config = dict(
    num_hidden_layers=16,
    hidden_size=128,
    num_attention_heads=4,
    num_key_value_heads=1,
    head_dim=32,
    intermediate_size=512,
    vocab_size=1208,
    hidden_act='swiglu',
    norm='rmsnorm',
    norm_place='pre',
    norm_eps=1e-05,
    positions='rope',
    rope_theta=10000.0,
    rope_fraction=1.0,
    qk_norm=False,
    attn_scale=0.177,
    bias='none',
    tie_word_embeddings=False,
    parallel_block=False,
    extras=['capped logits'],
    init='normal',
    init_std_qkv=0.0345,
    init_std_o=0.0,
    init_std_up=0.0345,
    init_std_down=0.0,
    optimizer='soap_variant',
    learning_rate=0.00842,
    beta1=0.95,
    beta2=0.99,
    weight_decay=0.053,
    lr_head=0.0103,
    max_grad_norm=2.0,
    warmup_steps=200,
    schedule='wsd',
    decay_fraction=1.0,
    decay_shape='square',
    final_lr_fraction=0.02,
    batch_tokens=65536,
    max_seq_len=512,
    doc_mask=False,
    train_tokens=300300000,
    max_steps=4583,
    dataset='wikipedia_en',
)
Each number is 128 + 24 x the weight over its row's rms, rounded and kept within 0 to 255. Layers, rows and columns count from 0. Numbers have three digits each. The size before them is the row's rms in percent of the matrix's.

# layer 7 MLP gate, 512x128, rms 0.271, rows 484-511, columns 0-63
092:112140126163135121107125124124129141099104095100147131143138169114156124119126116135080118120123125151148179137103150157108103153135136124107127161136128138137142116100078157163149148125146159
109:134153082159104083115119145146193124118190127150117123109140130130108136155102151153132168139117106149105130167137135099090158169157137152129142144138129140163111133120108118145113198127098079
096:109139162117120110163145163110083114168126098071130107138149127123119104148168132120106116125139162081106146181133143137115105098116137121144186123115120157058114137136122121117101148112111147
097:162132137097092130148100129089107102168125144106113141171149171087124146119157146164122119135155136135098166118083165102143100100120144084116143119096152107128168147151098113111122160150116124
099:074153164137098093153117129118165159080104087130106177110113133159166115114144123088130135123171119152125118109129082136156112113117082135130155113131149140163141124139128106118138101114152130
092:136120178132118118116092095150091126128115122090132137105113128145128117171147116117126070112119107100104153126105154100127155120142153117126141121156114156099125173079158110137077077083168115
113:127109166150101118157119115114103142132112064120126103133152117098143122129094139157094160104120148143124092121167074088109108121142103117126159128117138128148127168103162136148103092109119084
098:108102138132148145131119145088131157097166123098105153168145082128119140137170103099142083165140117111141157133123129139140097070110121119154102151112100102158120121184135149164136110117119142
093:158090128133127155138134127143160117152120142106110145123118204134131108113144168098124104122137113101086152140158162155159107122127106153140117137133138133129129092093101129160108111118152141
092:158141122116150152139127136143150148092086182128107117141181093157110154170099144164099102134104101117159113085095114126107142146141061148119105110137135120136161132153148148133131166090107113
087:176144143153167148124144103092098096119127119134155113108164162155099159094092133112101151113140093111116105120132148083143127131119128126137157147126146109115157140140134132083141145112129076
104:169129113139092136123174116131115120163117132137150096128130159160118143146109115144098136149161116206106127134167104113138138141123103086166109118106120141121165171100118108100101163112137119
109:071123131123072154159146113176146111128121115120163161115137123176121076107144119129110132114146153158124132118119154164126124111112138118106108149085129124098131176161097159116113088106131108
097:138102141080107097058118118144117098146127103143140134148148112151108156155068126099152144139125085125146115129175105150126125140150139119171093121100139147134062131131138151144141120119099154
092:155127111149104076178133166138108118104095115136120149138108142098121105115105124142121175125125114103174125137136124092102124140103130159137144121115151126103169139118131152137113096086122142
103:132118136123138063128131107105140160109071128162105120140132120155204099116098153102135131124095120138137154115134125166116135106130115087143143157156088136134095146158096147114148128136144139
094:172195102110122120138128115116143093140126147142122143108138152126132154103116152116147110151104137130124082165145114118099123105115156143133152110141132046129106150120136130132120151088164134
096:119133175119129109109105123129146075157179133100152149116149132150123127103128139161104077100083092140169158146164136062124123107128108116115126134109153151137141105114100088130119134110121138
103:135111100165130127166116153131152168121143128141105089128126098122105111154104139119096147090113128135128121108141130096125112122139097139091178129103085177137164118147154117146144137121122111
091:191112172077133112151102108094085110123103135074106165143181137152138127096139142114087069134136155113120113121125129130093116171113122105085138153151134159139177127134083124116111127172159123
095:137117145111109136140090182143123101139160125146108133107095113119163121088110147135145149155127174163114103154107135155108169142125140095133114122160139159146143083152107077128171103104127165
114:180141093129118139095156086172163109088134128129150135116153113127155168140121117131138112134138136097111092151129168157116150077131137117101104187136128076132136118145143156154101096127124139
099:139135132172135155163119147176100121110133143161136163138127164151148135122091143138099173124094122122155162124127107152122098093141118111102136158142100134090144122070119128129118142113141150
097:197099131184138167165112125111137144097114125128153144120136120134125120136116163122138131120126122123103160090119080129079116099120092174109161111122132083140142150176137141130131130127144079
109:105106125123103135138120114174118137118125149125145106146136072130059137122139173118112128142163091110111122105119115130143175115121145107136098137110134096158147170143170122118185089134102125
099:063126110123115116122128159136146133122171125119110087103152120130149091113119158113147180100111171166119116137143106161144121138126168130156165167143110123141139120145096149098106117157202123
092:133091157137152106088123122121135142151150139116131111127124149127133134136166119158076153118139162129167129149107143125109153146139102124133121124114163148115153150166155104142130115140114114
100:096117143126137098106114094105177120125117134104133146162143132153053142136108131123108149113136137113121129158119098155113147064110118139159088109101144153136115137172114147106114127146119160
# layer 7 MLP up, 512x128, rms 0.253, rows 484-511, columns 0-63
098:130111156127146154130177120109135130102124138190129111140088139138124144168153139099139112118143114141130132115107137166101094095150120092115126132104117136127116110159130125118144115146138142
101:098113142100152122105132126101114081097136103112148099129052115098128152148120127128111112154154112074100117151120122133124107142110123143146150132101089113127112128074129092130122112112156147
095:130072105118112114093133200149144093154157162139132121112112093091081129142154145109143120096110085153095075175110139116135153165126134124133148120113144149089139133139153126139122130167114078
096:148131160136105127099117160140128120143104153122119146148170111086118129147118064121175124108117104089145126087147122122186122171137119125111152118088093136152182161107171124132108126110112104
099:147122117155109158150142086142138125118137130126159083121137113127142122102116108096107119109084129136119110138068118122120166099153174098133095134120131106105155116089104098139144147161133108
099:136122123124140109118153115132100152159136199105116120140156117129155153104109109125081107152153138113108164134168152096119150113151119153100176136183092178116135097126128141141097148128093158
108:142136162104141138161159132118154148092128127106125138168136180142133133106132116104093128135133090137141131122070152129169123152103111167098128152088134118121173101155104141116161111144118159
098:181119113163151078171131091109096145114130140111112131144117126142145124146126115115126104101123112158142124128103163111099157100172146150144106151165106087146182123138132144104116098120122127
089:090156129093088096109079123110139142125136110134104112138094129146087116125130115129129144118139100142113162133078089093139155127181120118087119159137074138132098160121153101132129108131097110
087:164133077155134121138132126145144155137108106122110129121139145126122113155141112160167156154149133142101089159145130100113122096175122072126132134135129093125157076113138101134166147096137148
094:169125122117121157120110141133127112135159192134086104106138107121127162101157123124135151118108121135114152144114139113151121129109131143147131116141090150144144103144116162138115095164093097
101:127109103152109115113127127112125139151164145152148120133123142127106161111154129140093160143149176088146100114121120105137174145159091100143133093128171131155157154100144148110078152137131129
106:161184193114155135138081125118145091112091136149142134112116125094156087139149107095131152096131112148094126162128094116108109147090123135100126137137131143156127158119132093137141089171168149
099:103101118107112104116090085159143152144155159107173115143060122118133127117121114103100159118150153101124084101087111113136130126107148115089171144106125173144120154130142133108060125104127108
089:117133138087097125138166116112151102127120120140122119140129171126172118100091171141147113135119134118156099139126129129127128108101134117114137117153132131118139065100102163130082126108148103
107:092124106079131122100114114139113128169134107093123144088122125150126120155139093139167122142137128126142126144125156119122112115187137138113142156078113089103170158109189120102139148157141129
092:108139151077120126117087112140138150106099097125166105138172119106121112145146146129136122147147072173149171172131121113183142131159145142131098118092125128101079147149078175142135134190127143
100:098135078128096145163094137144122119103119136117165115116124153092089166152126155123088159150140105124122141140156116128107092138161143119126120148126117162131117123103117113115196109092111149
105:101156084103151114096104110095124139129143105103159135091130140127083143143149119147155153131135149060128115147134107119119086128082132124095132168113126144117075126110073106140123097144161115
089:164151137129170109147119143107178161131090161168152136114119139146133153103130123193099104136158125111118159094131158117119092138159138131135143156134137115108096124133113122115127086126102163
096:162138136115168153182095144123128146147099147151119100141133142146128096072120138124117172169095140131147150083114128150113108143131123131137144149127107113142085160118136104139167126112145150
107:155128120139121135131127125138113135127146131132119146090134135102175163142113127167160140136135137170093135150101129167185150107120162132134149096139143137157138097128150145130135111157118106
105:139099094132138146136128123116163152151128130151145194100096119124097134125150133158174148124152175113101095095145099154134103103112102129104091131123137168110130099114119155114132118114085129
097:121144145114121057155094132123151091156121139127128141099119134152106167150159147159130156101143123114129143122166110145169101113121122156134112130168099152076159151164174128134136112071125139
107:167092137154154115114125133153106162134149163158111167142120106111158137151147111179115131107112161142123140144130148120108099127167155139103095159116136175130133148147126107087110129166134149
096:041111171105141109128135132122165169137145137155118141116105120162136128082142111135129136129133165138127128133121100132106145164163104122151133174104113148117142143137100132151190143160165157
102:153126150147083145111114129134124166070108131116125156132127146129172158100108114096127137128130108147168126152095118156163128151126136128156134136111132113137138148143142171083138104122162136
104:089180151139145125144182107141145107164137162115107083118119116148112114152128115064155139128121133142138123114115103135087093081136116178138118097097105133122134115168126167153120160143135147
# layer 7 MLP down (transposed), 512x128, rms 0.237, rows 484-511, columns 0-63
094:154142101149123118156072116095107120162099103089148116182153133128135144133120103171122115152133140170115124182093129128155127127121155144128139136101153128109151127148112114087156088153086128
104:126093141118149154145101194131151149172097131123123129163150184164124130130155113150162125128086135149151068105149151129146133144137123157134107108141127130116127147114108143144173148143122127
097:160155175122111152117126154106113123134135089112147137149126153121110084166126138166127166064135132130138167130131136112128132089131155119094147161115138134107123154112091132156120129140102149
096:155122103110121165112123110133162119120106145176153111124143147120127090105154112151160116116108151158174139088137131084114143140179163180168136091183121123095134164169154136127141140139159127
102:188122148114078120098134091132153138124105100118118115127113142114126157115108118129116132132131164118119125136113142144137127121132093117128090136141151115173155124082115197088183124106151108
099:111106128151112123110123118149127157167109097128177120156151166097142194148141199097126091097140105099130141162135138141135157129153121178120113164136125143136125133175112144115148109142093137
102:118141118172091107152096127145120113130115124123128174104119109144065105110149117115156168140109120128163123136154178178147173099107099182116108104137095127132117112157132137107097077146150154
102:098127157131122083139134118149175127100108133125112116171151110115123151091119167149130124131132135099129120092196106126130132131101108128081147125111151188087109146136088147126130137163137089
101:154110108152154140065096142121096134137123117136110123125106115086167141115099139116131114126123121163163119134099109130127117104116158182096120138103156128085086101077104136097116173136100128
097:141134128166145136119111087142086149098079131138109132130126107137140152143111115143111107129126160141143163181153126083137161088157130117096115165111115164125142146116132125185155142099141092
098:156115134137161141146138151139180146120108143149146142132118149085138129146074132166083111112115092097104153139173139117106083140075093137100151117144099144150099106167131132109128134098133116
102:099117157177127125077138129131096129093115126126129088128109136103169137114098173119142104136176187102141147113154158147153144138116112131138133133094117127140132165086166136102151122130177107
102:121124124087109192111140102184133140121111125164105112172169154129134137149115114121099123152154140113132164150126084158106137147135116133112094148183128121096159122160108146166119125154140138
102:066126108114133108161158095098131085109085097125117133108096121142143146174086106117083100110088098143126095100112116145138160139162137129102100133146122136075114138148064129137170115126148121
099:141147151161141147126112143108130157123116110191111118130143121123122112190167155108156134153101161139145106134115142134146096144112106125110106129159111101131140114159135163098104129170139109
098:165094133108086141117107118137195139143105151131152165121170146143075143146150166160124102155160111132094135178132130126124123158134093142115145102130116153133127069134135140102149153117105155
093:149077136158170114132138147145122154114146106143141114136115136119122129114128144125131084126133124127162120137119070147102128129107101134145139147168110133143149146062157118112116119111116098
087:126135172139159097160158132101133131109120123164123155143126092120165133137128119166129142148172134119117148118123158132124107061118135106177101126119108130076142149134113146157124127113154129
103:164124106130147082168131184098162166153162129084151119100144116118141096118167066126141141099133106083136150101153111107121105108118146128132151158108117123093108124119142123115138124141127112
093:146103126159102142131128182119128115130110145111108108105123135084123169119139142112098154134107135125176133090157141119141111106170101193132135105082130110107126135143132129142163150127147155
096:112081120118129121093089142151100152110153167073141134147147102130121138117137122136086110160113127117141155147090111140137123179113147149131058120108135130130106142105157149148126151119103140
100:140140156138123122115141106137121168147130131112168115120173155172134158105132101128188121124098112129108124124086144144134157151151123071166166118142095125123142123138161128152140082128072105
112:112140147146105093181127097120126160137080150128136144124164120122086158132128115153124138152140152120102121152150129133153097097111145144127103155120106120090095161113155099110135092170116089
094:143096119143083141100127098097123157066146149141103130110116134105145111131127139126136167095127122110118112141147081118127149111129100096130184120122150144134072105109093105088121172140129171
107:148122138171108134142121171153094158162172158102141133087090098143125148179113114144131151129124133173160137129159116130125177124108115145126146118124130131130155116146157149132152130155167126
100:177138113122119171078151117140142100128146121127100134170165104136109140138133108137158111133144123163123120145113075046182139125122096096153132114121158113128130128109153110118128120148127176
095:115136162164143104124126097124155154111128129144149165093166112114132174149088149124143099155104104123107155139127156084154134164129089129157149137119120096083107163137148151117125099108116185
100:148107145123112168124117134136121134106118077148107128105128131145093133139162088148167122121117083090086138094119133090130097136106162148149155140133103119100126113115118127111115126120104128